config.toml
num_key_value_heads = 12
vocab_size = 32000
positions = "rope"
init_std_qkv = 0.0206
learning_rate = 0.00256
lr_head = 0.00363
max_grad_norm = 2.0
schedule = "wsd"
z_loss = 0.0001
train_tokens = 981100000
Each number is 500 + 50 x the weight over its row's rms, rounded and kept within 0 to 999. Layers, rows and columns count from 0. Numbers have three digits each. The size before them is the row's rms in percent of the matrix's.

# layer 9 attention output (transposed), 768x768, rms 0.0979, rows 320-383, columns 192-255
099:590544489561486447509416507515459536438565554476483498434512556547493454491440526521416450547475487452520490584597528464443471419524490516526495506436512424481598397515457443526431573451443483
099:477639506549601416520532521498389419509470562434483556545486514480464440536558569500495518489478455467463460521505545489401428448455461547578528514451559637529441491458597486496532466520424403
100:454463520557490558529519428464553423487452548541485504459449469493540440539455558558539574475511427515488403559491564476530498507408531444460466465490458456550508490511509565475557495497534552
102:604484520489586532531549484572472477502551474483463487349465514441549567462460568476498464422429511471460608485467412493527628629409529414486471512547470538532510570517485471603500562583457392
104:604457413456505485453646550555529542495551438525576525486463491549521434471525486493462498478566547528556425534491535440462385604440483372548480599454553498488453488529460481565478437535510458
101:462430518556450461545476538466505499550510479513450521433460586556457590476388535530400497494437557483515511542589456512542502418389508538485453512523570520584562542481472524450508477557550482
098:474534576524473432446522501563462554526594515494496461481521492416519478626450506535489507498415516498503374579458445544582515462420507513353535499390599474467539568581481472477399576485446451
101:433568443442492545537497471562556439471581538521379634451476508547494478532463450493479501456486503582534610533456483539464573532437511628497505485550599504473547511544568515492487467564483535
097:502507614452555616516488508441586491468481577412474493532492513450504543470576517513453542521519407498532494556411391534559455524457512526495560533485578409549486462522486506496432497461470552
099:558475534499421463608511486529533485483522464490505416444491514473581593455473471490505457481511536556538512428547451482466446430473462464514514536520539455491511503491524499487451567361548506
099:560529409521513523504458485421465518438500480495459509513472409479547487519499505523429533550519500482485381517551573539529483587462549515477523514449427438500560534562404450455566427422498484
101:517412508542491490482502473531516541492397505580451577541479516463436545437521497473557372374521480584516425445539461493625498462461512500477452470581461539502473565462503516483451622507510474
100:531593554442511520564433496620533512461464627457509531531518597508521494463531524537560503468539418529579496530522561474542483529459485526458478534488623494484452539550512579545564537563532467
098:548456466498556488472448373469418523481475532452427441518524539467515515451557481555521344518505596583531550514581490567515519511461512437541517518457526513552483566532471398468500475475534496
095:500495516483511453531522442464476437525457573463521490502526459408407455514477604579440503530448523481402459566475542470494519426535497443571528511494490544462543454500351475580529513541541531
099:427539445471518502610584509477416483578512466538534461540460584429499494484480478578559425489484531540519521479509486486493544555409439631493536453503446500472584563478544472583460612567594501
103:503561496546480494565526504511577446518467508479527445543549464521442476518547518449514509507539553539546527550557530534431484445437457521377460563514481587454479534575558479396437501515536497
097:521437446489553478592451427556479492468493426524506468443558462455516445535515563544456449532451581520486557518473446452511532468565435459556445489512496497461566450429548438509557548507558506
102:571459533482476454500511548572576501492491510469533389527492483501455472493506548505463475443501401482409470502471402403534519482551561518491557423446511487543538505537504501525486525530470626
097:416569493429501586511503534492518501639471480482466525476514537554525558468527493550488473550524548486511622498517544549532446424546486579489545479569333520485484563489563531485540468491484392
096:460431501594537552488549445465605510410462463531520452526494452531444495499509483570529505425498552467500509508432587503469527569547413611467493499490434434403492562470577443427502521528478478
097:500499468501496445586573596503460468509508481608620513550486524457375467427468514491498498427545509509478465514485525488451522506531517411491553488478526583501512587419499481456406509555477485
100:504485506667523511436540548571508507536481515541539516541489447427565387565572591453502488583560445417522486466458456476548543544517417529448606461523470488505511377554562502506461411429521490
095:492520528582436489510469511429459463524544441510468528495540508519476574518524498528477417554504561468593484381466568398536496474500459504443457441407602422548471590558477436447480405549538536
097:574543499488430469498465535478467480425484477495570494556445534480460459543477525489500544529636462484491499531497486568414466457429529498461459399567459494514621519483541462492522401466537490
095:494527391456558580518502384450431530424474553559485539518561463443462552497481468446503400423528541462482587521446605504504466480472482530476526454590410404493436518553541418481497502449473425
101:496505513508584426500546550471426478522481496397487490514489444495512514465438512447438486566409513439568547522405517501545428347436443406452517512541580519528452450479422585483489447577468488
097:538495466493514515487445479468483576536532425526408459531458535607524478521392519448400492500487496463487478526484591437361561551534466463572502484556534548462432502448593499479491537560485458
099:534510467436524484491511566477460604549486522602458551433542465404496508484458449461509455459521407589503576573470570521525502508431533443559497470502470516556490475570540542593454469525554498
096:516614518519511422494483466527574525485386552436520418441481568505508424513590457538419408469457455467484508468437526502472498435468519523467495594541490610511520573567466512688456424550520407
105:477457464526513473562523498480472506491487545542533407513452507444395530459556398547475524509541492496542541515527484440501587483573567468535482589590511557501492461453543554453463477449468390
099:500468514452469532528502493558483562478533515421503417479429411507401512446601529551590524545488514548462523510541464510381502547397495428558583587486537548493544547431517421474459530571479540
098:522429485491472452476525534558592537569476566482479475420458440521449551474448478497541516568489441415527483437500447540516495479490507530508446476522472504475542437493508518470511532472465480
100:492418621468468598498474507474499460563544498474370542551518436419507500588619462564514522454507429542486559548467523447422456379504574457477498501539429454514499421500572479431460527495552475
101:588466542454504477546500505533442604529448426500474547491524483535484441545482517521573553570432533445498564544433553562538506525521528418503456412537423444545509576493454515495507501440529495
102:574373473493552482459505472462518433529505501508534467502411414576578467507520481520487521465515392499506513514479513476508512500451439576525462513550501397510513520494546463562522567523520541
098:480536458566545558568491462492612510470534532444465452414417450494491498429508568555479489517477522532459459472503503510539505537524397580555544607464406433443528452519505533457495533486523367
100:552509522506492529465441464474485509444565509514494416539434493523601591516566561561456463494516516615516458430456423454492467462539549415470528440500477524548497474493481392542510505482415568
098:473613649407541559502547464459471484519504481492383524478516467480462542563483477477480473479503480443525428476436548532538555530500477378496581531493500572467535540404546434442457516535435550
099:515451576460532539523554512543524582510513576517504459566533522490547421512432499579444444507437502465485544535472477494564567475472544537592531418518527489476574517527530488488565578478465530
097:520512516515426492510436521525450448527483601563480473508501483514516462582426579525481601438493507507626432588606522493464453518534444541504463521482524420494561421606542473463542530441453467
096:484486558506528478472405475447496465496495508410482450502493577460524425512411406441472510471562593534515585459579494497544443388475564468539529463439504490585451527488470571533568461530526490
097:502483501526534428610561496415486482445547479517550489570518550445496546447468513582432445521482486600469557446363505525412512499564510512473484457447518480448532510487637468509575608501456467
099:396417464532448547471473465522455589527515373482519339459428521456542419538515493444627498496457491443462491483567490562487535476532562593535528553459437451467561521583509544548544586545520520
099:612454494460534496512448465444321557547441449577555481548627471530479560512418475494510430457475493586541480454603420447385455457533496468550496475515534505455527521387567381511401490463511440
099:496505537494550473472468521532518530482528546509559546563499531349438493512475494464489525590491422449534357402505507510460451501458456473575580516573526460513464578525548572481591479511496452
099:492415413432560609457550555576454430434561446452457595519444566540491503439480447459508483445551474520542474454503454480426534470473516545522468496462583528475482486602518527574454446491496516
096:503536514496551412501400506464470605520445572453469530479474521567529457427504532507512442510459541514513574493472488530506485507512516484512541448543507401491434495463509535519405482577440484
095:593474509479402521540476573417498559502500484494522515457521495423495505557465523490463495533478549544441470522535544436515459460594407469424576514485483557440496520518566516531454529443416504
101:511587577440381465506570415499458499522538494555455477508491505521528498583497561580484465468450502481467558410531560534458489536533512468576500528547423565534507489515477485562498503467513499
100:403591445417507494606425481470565404435348485562399500479448489557508412459475466531528476486531563518445482475479438518489521497483476489487511511443482496565542539544447440553500439583522467
101:603458518392480523440502447449471474518474453524550554466505527480455523530487424448529529482540500515472544509477511481493529538455505421530490470529513594513595432463442510413505582463524542
096:505479528541451557486436421512524509554552588548475463505539578520541524550437404431530442475495633460497522500522507562482464558518465624410544472534563464544475463512546507492495523506583539
099:486586538470520542474513421406519549471515459565549476504541415508536467523469527457564514510511511484520519546521522504413570504432446575539379428481441537537458477472451520613553529567432531
102:492404476422489511550431556425433426449468513511633531622560511490548519501628574487455481555532479464467482588507502491548492520446456522495436472538518459559438438409516500521528573500520554
099:496531474469514560570433544532471552606511524515559483512497521479465617444480541377571484450464488502579459391539558461534558493501514500459532532521470496357557543508541486456515521530394479
096:439545534492454443452458515499462461536477521537522487608529460532542496441577566488501519572528461535503593543594429469550458410476488476564450539496488542482422546530456447513415545515544468
098:497466489539504504531439543555466571447541523463494458530521495529509551521526529492552538517478379515428505492512469489472568503532444491477474481536546539471478542523530538499491466496428536
098:545477402476454523526501470511540427446512524433524527447546530412548473508546526462489515529509407394610467530534444497479445505444472523520471480408509415506567531460494429516516484380543566
100:440504365402516400442439359499504492530525463572543465473435547494520479410513440567464513564455552475479513508534563544499463472442541574611482526488461475543521494533530422566547508429520526
100:464504515529484428463428499464458536491542611377469440467550548556427537455534540514461531536411455514591514477509455567470538508537461543500463585508355464463475473471537513508545519564390482
097:493519527502433507474680529494424489512411499575468513471414587537478514491487568572567429476521537423415615500579456589494524458484511537466433486508543554565536551484519487513525470518554571
099:479474478490554477496443556432414647512518463504477389520521503504534510479429505541441429504520520580545495424413529505551438517470499469574493489517493526469508413524462496550514481475474426
099:484454476480450465506535466483446531545444492598521462463511533506540529631520511425493429506510480510423479522484522438369513557449450477546493582517569433576537539437432488510481505498531523
# layer 9 attention value, 768x768, rms 0.108, rows 321-383, columns 192-255
100:483513497517572540531553509498475519497545493569489551532474471499423469525405439586470519419589485445496442542512599506386461508450487461513520367531493540479483528512441490526453398514495548
098:430524563540549517474602562468564408568513416543518537527432520604581529534596549482469490476489510517458510526523546450424463529433544431500539464537524586571403455517528639514507493544532385
099:518458495463523511501502508483598524595532526537477481482511475450443549576446525429474450554452518418555462446472542468453460474535475493516511511512431519527483538516569492602534495524515476
100:569522465423460513495522513531530591465520467464492480534512536535431535488517439464501515518583527539517496518501580482509464492520494416483452465507537455532535467556496567552511501582498519
097:504446481399408523466496446534534515538512511522539426473485569480512589591496512467452535524474494528477411486608580539444490538541489513425483528481546468620550469519426434483440479519448479
096:469552522514503522462434425525484531510537537539506458447596490500565518514452460545473518445560485517560564502419519542501512518466522526596413497527517544480469502457532485467529476561470392
097:450478460546528513560497472510458431416543537510431603475455517572416502484474541505523485506548492479549503513543452494365522561450613495568508523488420456505482547446552510567471468555525524
097:498513536413466542463531519421577508438471571445463447498503533456475558513464503522492552487418410460493523522571551526510423563452556456501523471483458465551493410567545481514452564520511488
099:460540565415568512506414478469490583514464513531551472519592448538422600442507475455452544565559487569586544555495488557530574504525441548537518487602512504413538453553471524514423504495540459
098:505612452529436511563510525485617544492449488512519478530550448406569536389539518448512437481490601424367426538515467473450577531462520554529529406486504484537511435556511539461531440441489583
097:435522448498499492454483574484459518573483539524527596587480479560485390510491436478457470454490493583442447449513497448550511473540524443495591523502456461490491528489431587510463539412529458
098:518583549510462555541434475496535528461516534476557478441576567484493457459461418496456515515397451440524445479478370488366448472528522433446508430459495439538493634369491494493466477486447510
098:494424573482456471411506464496462467494463432409507463558474546466492497550461537489597460537539544637502432467607520475551461552496510560414392551567489576606469440467428490454509507449569542
094:524483504530524449577543445501468448501482517495498435465575494469448586546459515580535448509547524518521580524550590629561463499556497378463542486526540486485502518432516460546457403522496513
095:437460440570533434414547485555562371412448431507510456617509560426436438547530537578573572471496524600501544511475468614516512548391479556493525479556540568587526495415450442560429588521440496
100:516469514476441485430487501541531511498535509396539503469471435384417448519502582534476443545516444581508469452533435517507544489487439491433464467573413431620540511511520488462434567550522484
095:520457497444552476524494441488462509568473510545531513539418518489474486528447428548565538489537560492563540480481483506540571371410443547477531446470508557492447535495552490472580489502445507
099:519529543580472581569505665503479435460450570456532467490540502406486505632504500495591443458459434428460454640474514486581466546445476415560498504547560528505476519562475525448478474530558490
097:445473518437548501575528476403539486517518537522423498544423565605424542479451497490426442548517585558478535543514574547442456555581512553454552505532423491470478532507508438617500501592600545
094:500494491474564510511541513506503493426493445486401438494457500582548541575540549473537486466504409479523539510497517536584569425517424415556518427452482441452469545493411484508501500457402415
095:497575530481505503491500540403519488526530510510544424584466421489471419546519562525576472511609532442482423523448528446427503500464450449450453469537526495525469537487538411431543538472545473
101:481500519535463460526635531498492492519563570498505504546606514482514419591509606543441420563465496499403498482407542502584519542524497574487554473466430499473589490505527471492500473521477457
092:585540461558404513520430477528477558490549578516493432531576452475541560553580501510471431528469486485483512414516484574514501577579527539487434547496592485468440592490493476470467532515516593
097:505503504473457492475584463511463530395514502460494489464468499457475474598466555463541468459566488481474490503477505557543431496495458497489557564501473569432499602637524507493539425472503444
091:568471520469515550400554521481466546461478551481476598447606454477463427545560514643464539513506514485495548465439542554566526492575471536459466518563549562500508512477474516543482442515463503
098:511479467533462466431538436471393521438534434440564431540539597560523440438495531661523603553479477477441524499484520567547452447468598453451343434476536533581486447482486479516531471467579549
100:510583514490466470390554525430534516435628495441413511441523547500466514511473624579487523513463476448499515549421423500499521419473558576608469456435544609339453486500501521473391543503517489
099:493442547467490578411499509442562494465504466561446495534540449445579453567458532513435475518440556591537387545429526520558462551481455558513554548504378594530484477523442408477525554539459504
096:514492540475463430590427505540569545447498501497454468443626531579455485461522491559554547402449511537513519441448511567601436447489509466505508570568470449479570500502427460559568500499462509
107:515486331480551473448495530553284646439540463508592503515519556443533499473459422513415573437478547527507482477515578502514414504526454564504559597532542499548461558503522458479598412511520445
098:539564414458554486498516483528551463517485552505419554590452511510497473555495607408486511537520513460452498517570491534434515612467475470433468532455452447436542526512499445537533568494516560
094:466475601470493464508510564499566595534518549415499457492581438545455452516446485539510518496488581431571476439420510632619545483384487584572406581508485517490444464521568545518534531441554634
095:486505464516514536466503462495536521476494511498446630471562386602506447571588564486525531456473562502530454568512519449413438491445497545513510504464490615539560453487575474520434460544451449
100:489471462471467474543511470399556546607559536475515490439477409457556503612540499525460541494561525555514597413445552477635509438556491546512499431466458490550519367503447500452531563403560463
099:470466566443523536448563495448517535470410453504527472506484490468457459506481510506448404564469450510429525551454497463522484490404509489525407595435434441468587450560428496514491618543456505
098:396489498506449489434493457462498528542535480487434509437539478591537494499561492474567539401500469621379489512495617466498486543495428622468497550460500479444471458488572547464492484462512544
100:532402611441538644492417492461507533449511437381445483437440513531434528538556577524478572477440479519464544458500442492512501430508616457537515484513484490493485469512530472496499434493473481
094:519576474560502546450476537451484455498502543415384455560589524444462495481448421524576399491474554506565454498477508450399452491520538507579493502570542513542503562498574495448446423598505494
097:524505467491461534503458582499431576505437448483578542599421394417451508439534497597438453501465493415508469584460549578569543536489514452534537407653463462542478484512574553409480482417455450
098:496476455465540444475515463478543459458548501583533439481428436490482396541433547552522581490422499492470520443552515490561520489537467447525528493484530532489569485495540463453559423467508472
099:557510460532525494521422468507571541609430482525560489426476467525551520550493549499478503582474503489434425416584564510540532529470499480516519515456570457519431417591455486458427433554500484
095:388510525467519461495497520515452487418495544468468496509520485563431533532550428501473487549522520591507529499482452578465577525521479542391538613516506518462502521528534538471592512548515568
093:433508474432437458563490499511544576622551512491496519474523467411568482494513489486523439540477466462483540528503564546450505543500541497492549529501553531422549517456473446522516559403503456
097:433512564437512502566453426388413459522552520459481578522531468511474558464475506476478474533445455562606535501639563400415527534549515490424508400550550575500437528555529505526537489504460415
098:535547543504414431522458501574397508464458548496494497448500504490456555463540572440530484530621503485487528487489500516474501586534530510502618423443405504559440484587517439477492432421479441
097:483471521550500559551485534454540496542558553451503546387552521536500500582513547489482552444604420490494495420525507555435563534498531463481454474486511507475491543571507523466535525548542486
095:494516519568502500542494415507499559517464474481543554595513427507512549476476518443503480546577541546570525418444483518565527502482521458492434494521447497553510501495508446497468522526437508
095:562517437471446537579466557464567541414559566573507536501497535444555588403435582460597463464497547468563506522456502508522400522507373515557537528519505466468385495570529395528522563589555473
098:653497562475466495430571524471479470451424551609438450540418534574460445491534537517505456485531575488564594418570555483567515501462497502563539554527511561516437480520501548555493505448475430
097:462589538521517529488528492411422435605598532558484544468485427513490492457498600471529527521548628533485454495462525539507641529478479485440534577586521506532450469491495430559465443480468511
095:530418473456541546530463516498600570401459505487528446556532387527525470485500551469530453428527584570571539474579400477514454563560477482507459515516531481554471596516519476412484566496605542
092:551504424526374534465615563442510460528488516529454534471454470482544526557602531353487507556537498542378439520498455542527504600455457495397509416386535493493478539487529509578543431489527553
096:468558586443545515456535510496510531511521493557441536497468530535526524518576537529466459579538563488540499488527458503518494478459503481554448461482495472481388495505412488490501559494507436
102:509410511494516419564517517485480475533395466497570520552506462486503539438441506500522586466527443560504478488488427392530517587498539517481557526475545576534401459505588600560525490512453526
100:517504425511466460593404521474428492473450597474494498487491443480460463611499504475485535494505540480530445514573403575509492429587469428565582604483441580575585472556451512618502468449532526
093:467491551493464438498541575437523618427512377468483471621547471521536469472575562509566497448592542456577549475478390445517525537492518572494435523508488500565446536480522511510460544525451482
100:485499606454465527502425551506402520405510517406512492501457537522432501534520554528490546340516462460432445464397523513427440407514448408513470602522519517562491513521505552495425572525541588
093:447482496429544541468475460590458506473471482437518428505469573395540528521499473484421419537547423570475477574483408539588577592465537532496387525445480477460462556551447556464507573429532471
102:540456477492551511511468551492566573451520509517578565419492496513510486474514455515494432478536504480517559532474509510422526501493395557461529487609519479499509531513522465445546542439418446
099:522553470562524446518388442498373509484586571481438474466485531510519469504447512407502482541505488450430478455550453525431519505521576539496456516487537442487490517585542417503546539541516526
092:451604482518556481533503461518440384483419544526514507502599465542435446544503537521399551523487507597466545484564528467512422447380523458555492427518575580536469532461413464491455533484546614
100:582462502513531450450498542468444548479523502441492430536439479537490442462462470573489588579516482581475488470523543453526538507535444420516513532481565523485511470521473428490543493529469539
096:485479531414481540480445523489437542572503527496536418518511473551528530536544597477514403463602510496426465467476532487508541524533587444510407528537575474548605550478456451511473578526556469
# layer 9 attention query, 768x768, rms 0.0776, rows 384-427, columns 192-255
090:638515521514442378528517457356489550553495553501609504570503522429499538443544425417424494540474438518489518502491457500509551561399459463514517495482516435516495508425532502505426587521481419
098:531468466492496501513599600482496468401491540361430548468534568392517472491518563502431489596508392405503505506371570500545447548575504514513450497517481515490562463490517527504495531545426497
089:538549605502438563527539482520460577416555466584436422541527533541481552535540530453616530453436516525402477514519486506398477430462569528506555534511529503619523554537554368444477526536452519
090:453443564411516433484470513530512404482494472378543568514526593512473466504465555510447424474446489516490434576567483507590444375529425449591503494508447619444590434599527416532614525548507506
095:446490421550459521562502480450483555368533467487465519428502494508522482404495499497581563550626476524445461477510510445524447532561529518590434551423487564506497553539515515570511513461511553
090:457549551447402471486439408521635510543627477507418481494621478488540544548537498492574578569548518526556489595406504554539547485485534492600506580451506558493548439510560511473397483489497502
092:512466535487571486583454477539547499474559553406476483514443457660528474522501522530473466527409439565458524460541406475495605586359449466567539519480502543487480504477367481509416480427485536
094:449483515515491546473488515534598406491542519468448401468482468430559548543411473552548523434540530487501483487492494466491521548549438494506451489426566510553484565473564449516478497489473470
096:436501537570586468462497435460503592526592504540500450496449400464512488588526513542527489484524476471443563572543452546497471526461559490533500506561539563453551472501474499481418454462514532
092:540567510489489547490446460558463484477560473470577509497516431560549519508527495510520458530563424629507532440542482561543552538432478489451525499572525480588451483476482421457466411551507440
091:522564499360554426431448517545519495433524529498428533504525531417542484517485509506426525521481487462510436524516530515523480547471518575441552524482529479500518556442482594508465613460540583
089:478601495523553559491483545467464485534501552582483492560598465518501443502465568590542548501447429509562523518429465590387467544517467460481471517459514464464513578493457471480453601434573435
095:495470536411563544537455467519582481510519427467382500579464468492492455437506491513452658495531496404513525513538571553509478588547536500479429480458498487463517579375552485539550404533497505
095:471544457537520479489552484323516509512527483495523569522542544495555577483487456532474470416424468438383545517495409486536530516441560501494437465494512507441522493445384459525521498446469484
094:495547462534518523525469616494492452433475418455538435466500569442477513456539532429526535568454576492518454513562525527512531555541540488484443530590405472451479427493490556546649609567569398
094:531553472523430456548408514478435519488542483462471519460495510461572482519491547464481598421419549499508441499463500411524457393497548613458486499483510518489524453555410544482547399502458437
091:472567479401502528556586500565460489529561475529577426549514484563479551497522609501452536454460496497558557504461471508550434465497499446611536504449531538495500512527403440535507465467510458
093:468562520428523589522490467459482529464574532547438422422567519592466493550509405575459549524500532522568502475437491493489578534507449487565538482511494512467561454582433457559361462473365522
096:519443488442506488437458525485585479510494482517520531432445480484473523491461517481461503573459462625505549553494443495395425523637456481462526519579521498501445475553553460547513540542467435
093:571383508423450474455400504555414436453498478389510489568433595417462447528477532449534503399495537568553563475504630477488405506426463516440500492557477571562524477429504562502544459510538510
097:621478516411390504547471583453502546441489457567500524503472523515510510545445522511501511499543423549461489386463527435517541539518450470574517521508531501435498524470503528466543540464498439
098:435497483528524430526535522418518423490422545499424446472546470485505531418502512456483570495551505502407527506478549455450540478529460411627466525638411550501501445549504457475528547554557536
092:435434563557501512559495580509610519509458616526451520545497504452545520587374474434564490525444435480422540536454627444497422482429490514422469473465508509509453544459449509478555498471507503
098:495471464518578385467485505469496563478474600495493495526495381439501507460513576391489548515575573556417470493549513489601383476548389543546538682509446489528479484483554510560483491538464512
096:538479552519493477541482469556597471480507421582432611509529553515430467507516386429532616441482527593516472578470508518482437505509477561468494449414485533568519474474520463451499512477522392
097:488585423508510469514551484451370496511466547386492450500351537565506438469499469513494568439413462563455582571499480505414508469451525540529512494476550502444459534470508482430512484463466464
101:532541436570433410410539577534559513450647438520585473532471543582470536465558480525599463560444516501535547515533455465484551474468553543656524547525461493577514550549566471448524571608565541
099:534514448568549438578468440566488540475505561513572459492501432589465517536339469518448540555537510577445433464478494508446531391456586469529453478461408465542554473494442471506489515503506607
100:502526417470432433573540413507510432459527527468471459506466593561508471549438534525429588542554531563454504554544527485461485417485531513436544511532591532549557526509508412410482511605613491
099:474430525431477387439543543536463529577500548523452497414536434693463553440499431510595457470487501496598399561524488438543499520496470535503503468545502600486440423507555402444453555493481520
103:468600457533437500634521562395526530437407416496514503465472470477523619569537495463452401431494487593510441411433494490515513417481447425420608489541457549574459502515452498483497536497396486
102:388560546417461523438478467568603465588516498389350568504504488521589483536567480552486479592542394495494411463562529473448554483586424524475456427585497435487526450544514429471535452519515493
103:493436574546486446438598468495505482376549620459419443513558469514410499565551607474599475569493494519462447462509507554514479454498535514535452539538462520467408404426485490535480593538546479
106:543472468588546388466542459513499488478445505422573417533441519425438426389460478425503469505419620521505593472573537416457590464388539496495516453512416579486554469500486530478419521515502525
104:504549443467499473482442612462459532567525507492417483486524391478540506563421456448495479572443448501459524532553522495563534492449467440508469482506404409530467394479558606462555560480485420
101:584512405462608511422518456481587563468566546471501412432535484515408593430510540385529430476550494485571516482532513457507488529463479518423527547450573427478499458513466448466487426470563554
108:473431477496371546430535525535543455424442473598472549482451492517508462519484447478466576489506526451514552506563508555507508504492463457510486513477545497525437470532479426521536444519428441
109:459384522543558465543533512456543503519538539503501420427425569483486572535547521483497506410420433477528483563422476445446606461510488504555490468451505504531549480482440580544537509488564525
100:429522565522478565538491578539405498518479488562493455456494497531475480472510553523460466547490562546467542536510460453501504514581436440488549473546474465538526537481502504470459529531470525
101:573529438507564578501451575487472527525609562466538517526451447475424544455533484408477522480507450508498538510531518502547521523447520520474484526402493466486588501524495558571501484528442428
105:463516420481486535494473414485467438545528481508470497530461458552508509556447578450527565575451565501482466533474414517497544570473486592495489435462499488549522563519378543614469572522502521
103:497459482560498527479512399405545373517572507473556596448513515524552487457497507426435450541450482480429468429417526595415552535585586527494522512521532484434496510517390453468545454482459497
101:493532600506442439556454474525503478530544442533565510540601511620458611404521453518471530510464553505444567460538447463500519565487491492495440407506470461515507528521420450502439440495390479
105:527508496472506551529484454478538460452452449537503479424670463447420503540467502448565470503487482562491451515518462423484528489520492473575538535536486436524490496550461540483510461508523552
# layer 9 attention key, 768x768, rms 0.0773, rows 384-426, columns 192-255
092:376474532473514474476455453460636461509518483601386541571510436504436542485503560581520494472553524587506406564565504502505505583482402457443512581546542559549523444576401482540503429522545451
097:570470473501441570563462531502591440561547452486517470418538433490539536475554484528494489495416442439440450406507454503528514524406641561581469532370505552551561498411574478405595512489563430
088:541529484431531394546549479469559507524514513545542601474528334604475511473512545482433526531499516454446489515448531533555467595425578512511482467484510352478565522540522493499499522450487448
087:448537466562441551477441521586426575480478480485454474507509530491555496471542563556498553521524519496443525471417532469526597449555461451513515473483438494592509533440536572490504486528567480
095:486540439580509416397440488516490542498506478494436514494523600430585512562485522461529584481427534592528522493561496529521514454431495442520571461551561438530520415551476539515551486457625483
092:509514510575506572495463426439566519576484553424485485580585527535508467526415489582411593440537524495560460509480452411507426480512506603511484462536476517598530462489548519548481534484481526
092:489497515525494440425521550395469467534443473488481484459437522494514531523464459505480427469520493440573540471518601518563475468557578495493537516587585499302412542560545535398530381559500481
094:485440561540564505524447525463432512502466519514433446582478497502482455622472589547527527504458543579465517475489514571520500406468422520530516477422590468394546497520511454585489517418458561
089:494505540523472490453553495518454479546463474466536561520426372497536468412453475432580551519472443535487562507536559561474554489544525529486487515507532430521573498443466496542591426534475533
098:450522566463436494472505497467587488545465517521420554493395438510427502565511520520433529486447535509488586490498530572579533530486530579414461580456476541485609515560524544470433568462509478
094:516427473494365456471560532504552496477513523588533562558520566560506514451450485479422580466527443502616495540460497561522495575498399550542564570518523478498464496567495520480480550587513511
092:397560547478530532502469446489564487470477495455442573493527524495523601544452516443445549522468564540475573501460477581485556500397527465512513506578489499525403547482500434476513541539515514
101:431408531466509479492586499559419444424524415554508450513484519472484488523510441591448477594514535452501496569559499476469513458508526508441600480488589461506503571596455494476537461505524494
095:461459480633585567405497431466551508478393579538465435519570451516487552475478551413551541507598423528464475427422516473387434468524424517528480547579547480481600539497527506470534405519582461
097:362518429448438483485595436484553529376463560570640440508507518405527420464486488536480560544495533632507496506512550447475416529428470440541491469551462552497468494485489570479517482549466517
099:534486522429511487515513456429476432537482473531524449466585511479476566468357524453534483522458470496521448508484402469451441490567547468502510505461429468474456545492515466538447426483437548
096:437431371470491502565514508521363498510532433584544551546530590473534497550431588475533524473459481492541451377516496496550532517555599440539495493517510523496489502480555507482525516618481540
095:522435535428533559502607395538544483524482403476409611448524492500419464469559451506519520474533417496497514572443467504456528510512518462539504516539540493479587536464516459518505435460433561
097:432477409477450598496505511565436556433519556498471458487409485603566474444548490478476492546460460508598450502536481480496494449551488511505553392507533509560451504502521585435519397494553484
093:456519499666500532475579564549520476430493505511568497492568538460553509532505488430550559526487516464505516508504521478568585498531548541546419513469449510484515434451438444487538532443501529
100:527514470443596549520526457593483514445500493438397521501588497406481442519480487561458530482557548431542370541461489448564452512621497571550463448522579464474459633652485520413525554565522453
097:518451499501458390510454545471543483471469390515523498513528460480537459534467556386398540500497473479426472512581498660473502452376474540448603457573489453503534386464492484474597447451474473
095:505456571518571428454473504494575436517485500514531522574468470501517470446491510613586425562482512467583538543524507422450544528440607492497445477552493530519401506517465589511538546491471515
104:540508527544509535466522458520525512496488510493461437534479515503575453498499500539507423519470470550509528477513471384468393501437461388478530572525481480447521459501535579534467523490530428
101:486474546464522471428575418513429514515502475476482456474514415495394538515441483485527522446517503517572396486546452441431485480417520419413511562482430494629520588378521425486482567598484528
099:514496393437476541520471540570449504603537423489577606540440482469511454538526616560509465578429477563509496517479526487523545450414586544659545503526503467446445490468552485480600603594558541
104:466539460519501412536537542466517522545455404575474477526499596517484566546525449511510442483562476426373564446563512491392491556538488453390551505480560424599535490485504594433398445455466452
099:540456506508461511564509507528523536401392559434431401488563534601483499508500457483483487475438497517508462552497508468536442462467507513559454527543459534559609536518502542427474513544486501
104:567618457492418442456490468477524388538505484458555425581487460446558527479440461516453571477493508540571482497531544432500540489403495517450434465421425510554535490471382487502491461557470489
107:567549558500503509577473423400409548496512484537468523467496476466435498552497490500509568444431544413573480504469477455469503549408464483524471492438484511539560452494484499385446484564554463
103:445477457523487529443489464444425461546474499479463578555526558459491504517521421479477550471506435523432542464417537458515442537456520520459484614553501599583454433571522474414566556537454482
100:574483480490402474561526523494497543447448520445575492548410525529497502495484451525411498507465467561428490537507506488456566476558523536576481513515451527552601548501516531474546431495581474
102:493522524487471481547496492479520478490493470403484405448465517453482500437584589367458536543477540553449535466568414502497532511372463552545475395582570554433539568563436538503499596519498519
103:465492485547484441464506484574525521463508427460489519582467547655465449456522549453518525549490514434491492527529524529500495577480539512412547485477514478495534534469484486465492514523434461
107:593485544565537547513448465512494516497473477531495560532475508460485458442457495459505475514497455401373543487445488525483472484453543525550526501566482541533489464486497447422475506454557468
104:502399506565532561531534461470545469446518494482466499593561476429466496495512559550550497424516423478518425502531513422473416560428497529513546470403453540498447489509428449614494548428525444
107:511506451494495447516574504458427588425601504534522518408484542536507520615486508436554521463445494495530501405519482491554513398572503506579545427476521528499459508545572482518527517545569492
114:526591593477487537580571517555609508505554539515622524517483522440479516526542519467480507485454589553489548498433454486419413503422443460495527557542521446434519484498451518539496503449579453
102:508524454461487544547499574448474535510411562539451485538482514570446552476520525457572563644425502553580414556448475556571405488447419431582498544451514535517520525519431496517520475595458485
111:553537563516430414506484532486407516512517480442534509493492455461441521606525508531486464449532497494493500454375539504438474484485581502422475522458385460499513519527456406479512519523489468
105:511529512491481464451358501459480475481418537560541592561568530508542668527554493480560482497558471521555563503523404499555541580492491500555382504582522534514473551533406478501565449439462481
110:515511536524456600450517508443524474593543536547538520427557506434460535614510446496380530469456548514444464456455460473559595515504481415509440450502586555447473497524432499568506538522451517
111:567599477549546527520529493524521481488483546566531562543444518575483520594438492438557465406443448565483548479409518565456614463511476505464478449458423513537481472508479480558467509410518553